config.yaml
num_hidden_layers: 8
qk_norm: false
init_std_down: 0.00569
learning_rate: 0.00224
beta1: 0.95
Each number is 500 + 50 x the weight over its row's rms, rounded and kept within 0 to 999. Layers, rows and columns count from 0. Numbers have three digits each. The size before them is the row's rms in percent of the matrix's.

# layer 2 MLP up, 3072x768, rms 0.0921, rows 3015-3029, columns 576-671
104:391368463513514535486492540544443576421504551506551582521459535537597613483470519426415510530499495494471403533552562510439521555447476505575569481462441517461478487487499458563524577401486527494506448504517437498543471474522515558504488482551559550460530435567588453480498538457555353443
097:548490484525419569496500563538478568491562442501490482453427561467495527495462443454451532454472500515477462529374459508567540432557492458484566575533609452470507478554543582456479478548440492515493435481513424503501584488491491522475573495543553488545499515525457545491506466499436430616
094:534529413400509472503626543506391561519487486589461519480506459460568412553487522379512493513596441439547493490488438561447496505537565527542480467573528471485450484463488486455516463547471489477534383456443456522463551532509396451492451590458409507604544550396511434550396491432538554524
103:502443434582487443527499576522554466431398398476558578559524527490484511569486487406470501403504459543418480420484452487522501548556467466469424506352458500622489481495409574488479530517427460554483541518483599454540546492488515496527524583494469418454403541546493522460480602468564413559
102:457453538457470515479448521613546482410423499513513456397387534478538440417548488570449533442499510493454485512448383537494427435458596511532516500436470436492432485499503549547525544415498549541522477466561493500442484472577456422480478446556422427551582403515551544625539540464526387457
102:573501581437436472507575565545482520526474491502452541484479556535493498526427513510466576533477432465452595493489564603510553435494511444537472497474500501534441460558355539505408529515489520466585413436497484548511468517508498544482511524541462362481505433345481529479517514441523542517
107:496414541400513429528510546470511457461506422512605513423384422529527466533499461495524568494510461529488583511471530468533411435450574453485558512509535517515492461460508526472500439555534469509411507412446432405573448445520556481503499537461501577499431480495437397513568453510504454545
096:450499496496496520538448486524426491521536527510401507438570535560508475476557487548387481494474526471516438457571398504551492563463493503486561482493501532455444558462515481533470485474482542518455556505541447514392544541427462460433475498476590446530445480516520508426500590515496561492
096:546525590406533527503461553422497539434441575469539456433406440504446499522503496483502556617497473456520489445527425512549499533597463577576405440458555456483435465488447475417552508432528553476512531457520556448435556442476459488458434573501581538472504476529449526519488472436406489430
100:490577551615465496518515616512417470463451500505552545519513515531500494507483542538560330574459527489477492504550488535484447497538404453523452555470571540489500467553560418474454543506355473530500457457524540526453456491453512618538487555547508397531495514503526476423424499447583456609
095:481479439560556603474493450486453481471388528526409562424412567532461490499521547493514480485535552467426528547532463475432494428501515421501331567504532509470446448557489486549543521492514449494421425507464453531551570445490410510451569473528462495517466468520466558548513582490565483433
097:572551472501551525554434590545536503429509459515439510507526432491556504513511506426445565498419459497469565539426582445506500552466487537413499491480513440466474503379430490504589448486452576487472540532412533550551529419473537493486461530524453439531471466470526488546422505492533512625
101:510498390594550489494425495493381540548474446511498437553600551451473499515520478508574574462554496454510549484441453487503483517640460501475573557508520579539544492522530486569401470462567475446527508538500455476421572487473515505463612553458390564545551525467429485486473542518485482509
102:465527555560540549545526525558489641409440540471484468565503509555388485460478503494502514540533567492514481457566518497474441475408441526600498434547468468411502427495526468446497518467393544444517557400629496547508573566523511387501468497497499530427521484601528458486528566537557470482
105:367525523520518374493526531424467445548605502509505581508431424555506531527528507449427431450581525599506529479535508514557528592448441493481499472501493528432552482602396478471508484482413505454475550555512447464547448434505478476449478509513570485494452513503491581457546505481403563424
# layer 2 MLP down (transposed), 3072x768, rms 0.0919, rows 3015-3028, columns 576-671
104:558402503493486553558536486401501502397510455587467505476473501439479591553485498499482459512496501501555525574558423626469395484503475514402477457571505530551455505473490542561533464514470565461531432495504489494543531456460532532484456520503612510524468500541494487500546507451542510437
097:484492403536499470506520514492478513430464511524526532412566590506477470543424495548448546552466472607411420558428511512465483546546436503563463487559467535466520502382590602513574465517461426509500454561461504531546512505490519446388493543485485406535584449512475496493477501416398477552
096:493467518500469536425501502478590476476524471593508524476599524567491569434495514481427494506497527528516610501435533417527493498592547531509553539497503543440473592444506443502547441563477474499459514477543511449490585436559398515597573496501481446496486477587466448466579535471537475440
096:431545418502464519492552508464527571565517512477572565520552458566383427478508454559514487551585495519504583501507452515482529491446434471455494532566556517467541583616484543565479515488631448480573427520495475488627603536573512495433527516495567466521535546548507534565476436514459611478
105:378519454485439411510498536611516463531511551423494524529561560537499500498554540491465503471430412520526516626542481523473482447425524536553481515457433456460416520462390446541427429459532481531501627491568445522505489501403469494452408484425508582417530470566522584477490483549527508504
097:558525474416458452530452467420500514530541513505519625493561438427509444467537527512450520552452492563528581494470554574417572494426441531489468477463580544489485527475550484485561525561433451505541542546528438444500546535531478445437521493483461533487564562548485506415503469468594480528
107:479481464521525515431491527496598388502510534418438407513533520433450500519467498469501538503408486494479500444458473415486517586505407532380508452491552460564563498447485548578497503442509467517576457602549584476516467575551513467573477526496529520511499589394457535355562653483434491520
097:570454423488521501555527487519519448483584576506502421475559447582474538471568334497439480497487480477545585509505452588506457532478457494509434515476490498443544588493495466526510396539413452475497638504598458590609512505548518566515507513472541572585511511489500512533517511397471503448
102:545501440505560431505499460510497506549446548463484487509500518543500514539493463574503578498556488511515516449583466483424530484424363477540539464500473474409516556587478430469452511493456472509608487534521495598564500467517531581509551499462423491451492490537561569499495516492544505454
094:492512390497521492515478458532439596498471500527536436516452425419571561490536503552488579470545478571565445501480504434539432493533431517495419471585549489561497522566528548554521436496426516550435570527463504563559459471495511464477468488417549488452458501535516547477486536465506545432
099:510550440489521516535434454453588453432511427447554485396503506508500514535512410445406440559418467418511452478507471537505467489422507472421583450546459513498465526527522546537428494540453496579415476563549530447557534585467518387439534480565496517451470462454569608419540451614429609449
098:492339508436486504490549490518521519491503501448555540544527479465521443380522519452479526452585535506552530562524538515543449459472513507419474506462513517562404514431566461489439525564443496521412494511441524574538494469582474531435460608536424499521499485479556601496524486455590472492
101:480537535443513505450493520559508459539512509600547473545419466556469491462475509421452426527483461415504498444601497526430475382512496465494459463567522509568481545592519465528575587512484496516477529475500613439461517477406490504541576518451568526516491476566553583449520412577578451479
104:421467489539452494421497384477423529488433568378514495459548506511518502535604502545496530509509479438483509514512555505378493568517561577515547432599422555499472499427408503515493637578530576506474493411472526476530586456486579548496469513533503441447456538568502527441507535508591565453